config = dict(
    head_dim=128,
    rope_base=1020.0,
    qk_norm=True,
    decay_fraction=1.0,
    train_tokens=141300000,
    dataset='wikipedia_en',
)
Each number is 50 + 12 x the weight over the matrix's rms, rounded and kept within 0 to 99. Layers, rows and columns count from 0.

# q: layer 3 attention query, 256x256, rms 0.129, rows 50-60, columns 0-63
# k: layer 3 attention key, 256x256, rms 0.125, rows 50-59, columns 0-63
q50:47 64 40 46 41 52 39 51 80 50 34 18 60 34 50 25 40 45 35 33 61 45 76 43 46 31 47 53 53 36 49 59 60 52 44 41 45 58 66 45 54 34 43 50 74 69 69 59 54 61 51 58 47 61 49 57 35 37 51 40 59 47 56 57
k50:54 31 60 65 59 56 49 47 55 53 17 81 49 52 40 56 49 49 70 37 37 43 54 49 41 52 48 56 41 51 69 30 81 53 46 51 56 55 42 39 46 33 58 49 57 32 59 64 52 50 32 64 37 47 51 65 42 55 63 62 47 48 34 41
q51:50 39 64 45 38 55 14 40 45 41 45 45 77 40 35 40 35 68 59 45 53 53 55 48 56 54 45 56 49 61 59 56 64 28 67 29 38 44 74 48 50 39 40 45 49 63 44 66 51 41 52 64 48 63 66 55 78 59 34 90 55 69 57 47
k51:47 40 34 56 63 47 58 51 60 39 37 59 36 59 44 52 58 50 47 40 31 39 30 49 28 55 68 65 48 71 67 36 43 47 53 70 38 40 49 52 56 41 45 53 48 27 75 70 60 53 51 47 56 54 39 59 38 51 27 53 48 59 27 40
q52:55 61 44 42 31 48 59 44 39 40 44 28 46 34 59 64 58 31 57 42 72 40 42 48 56 65 51 64 26 44 44 29 35 61 34 44 51 40 36 54 51 53 55 46 31 70 56 62 71 63 62 50 55 38 61 59 48 41 67 58 70 58 61 42
k52:56 78 64 55 51 36 35 45 63 53 61 38 47 51 59 53 50 30 48 62 57 57 53 69 50 72 28 58 40 28 47 33 40 61 43 64 39 23 80 41 37 59 40 47 62 63 35 22 41 64 58 27 50 54 40 45 35 48 68 50 53 33 57 49
q53:16 69 35 70 43 42 52 36 71 73 48 55 52 47 61 31 68 38 46 31 34 57 80 38 53 46 58 33 45 51 43 52 72 55 42 52 50 46 41 40 43 51 25 52 52 26 46 41 50 41 65 52 41 36 41 35 57 47 59 27 51 49 73 60
k53:46 50 33 72 57 41 35 40 56 60 59 58 37 37 42 13 25 49 58 22 60 43 56 39 50 44 48 37 36 25 70 60 71 38 70 57 51 53 49 32 53 52 47 48 71 69 39 43 57 32 50 63 39 45 70 24 63 51 37 48 70 43 39 65
q54:44 33 52 50 64 50 66 62 72 51 74 44 47 60 53 49 63 62 65 74 57 64 48 30 53 33 56 64 19 53 74 57 35 48 44 54 63 36 55 55 44 53 53 49 58 35 59 44 58 23 40 41 68 59 47 49 42 51 34 70 60 51 54 50
k54:52 42 67 36 53 60 47 31 57 43 64 52 36 76 54 59 54 61 58 70 54 62 43 70 52 40 43 63 41 65 78 37 53 29 56 55 34 55 28 51 38 59 56 47 49 38 41 64 51 43 46 68 31 61 48 45 39 48 55 46 43 59 41 54
q55:27 64 56 45 49 52 51 40 51 62 40 59 73 38 63 33 50 50 53 46 51 46 55 46 49 81 21 30 59 50 42 42 55 33 42 62 49 66 25 65 44 66 54 41 43 32 41 78 58 63 66 72 51 39 55 62 36 33 37 64 59 57 38 38
k55:87 36 37 29 50 59 52 35 50 54 48 54 29 35 55 54 26 53 17 28 41 70 32 56 42 61 32 54 62 48 67 34 42 61 54 28 51 64 46 55 50 48 33 62 38 30 56 54 39 38 29 51 55 65 65 56 61 51 34 53 32 44 48 53
q56:48 72 44 52 48 35 41 63 58 55 48 22 46 54 58 36 49 46 64 47 57 61 54 47 57 52 57 50 61 48 44 29 61 43 32 42 43 54 47 66 46 43 60 60 31 66 47 33 60 44 63 44 32 35 50 35 73 39 52 38 46 50 60 57
k56:26 63 37 54 52 50 48 32 60 47 54 55 40 61 51 53 45 58 56 31 37 46 58 45 49 50 50 39 52 37 65 51 50 48 76 63 46 47 55 65 34 29 60 54 56 57 56 64 55 63 51 56 52 51 53 54 63 78 56 62 62 43 51 47
q57:66 26 57 52 40 56 47 65 33 43 53 38 39 46 31 38 57 48 28 51 38 51 78 74 53 33 37 46 35 58 31 50 56 61 49 65 40 65 47 33 67 48 49 55 41 61 46 47 54 55 53 51 59 38 67 74 33 51 52 26 39 46 44 40
k57:47 28 42 55 42 47 72 49 39 62 30 45 51 52 36 47 55 60 66 32 39 47 50 57 46 22 57 37 48 49 42 63 66 29 53 43 65 54 63 42 41 57 40 61 47 25 42 28 49 36 42 64 64 50 61 47 28 47 43 40 53 57 61 33
q58:49 56 47 41 56 41 62 54 49 55 40 50 56 35 68 51 60 41 51 56 54 43 64 43 53 39 34 54 60 55 61 49 49 48 73 58 41 53 61 40 52 37 32 53 46 75 65 34 36 56 61 36 80 67 52 76 39 48 56 64 48 63 45 34
k58:50 55 43 43 44 61 62 87 55 56 43 50 52 33 58 45 57 56 47 51 78 49 22 47 34 44 52 53 46 39 52 52 51 78 50 59 45 37 52 43 42 31 43 61 43 46 44 47 63 40 63 63 32 54 61 44 69 36 49 63 62 54 45 59
q59:51 37 43 36 51 44 40 61 62 47 25 51 62 49 53 45 41 60 52 60 30 25 55 53 56 56 55 11 48 28 42 71 65 38 46 77 24 64 36 80 69 16 29 40 47 46 51 70 39 46 66 57 61 52 44 60 35 59 45 69 52 48 49 76
k59:48 48 20 49 63 35 59 41 20 40 64 71 44 38 63 41 64 48 53 50 51 47 49 63 43 36 51 35 69 51 74 38 59 42 42 48 43 57 60 50 60 51 34 49 66 62 49 66 40 43 45 49 51 49 66 57 52 40 32 39 53 41 44 50
q60:43 57 33 65 33 47 56 39 36 39 58 51 75 37 43 52 51 51 47 54 53 66 51 52 62 47 39 44 52 67 43 16 26 51 42 35 52 32 52 54 36 42 30 44 41 45 54 47 38 58 44 48 40 50 76 54 64 44 66 37 50 60 49 65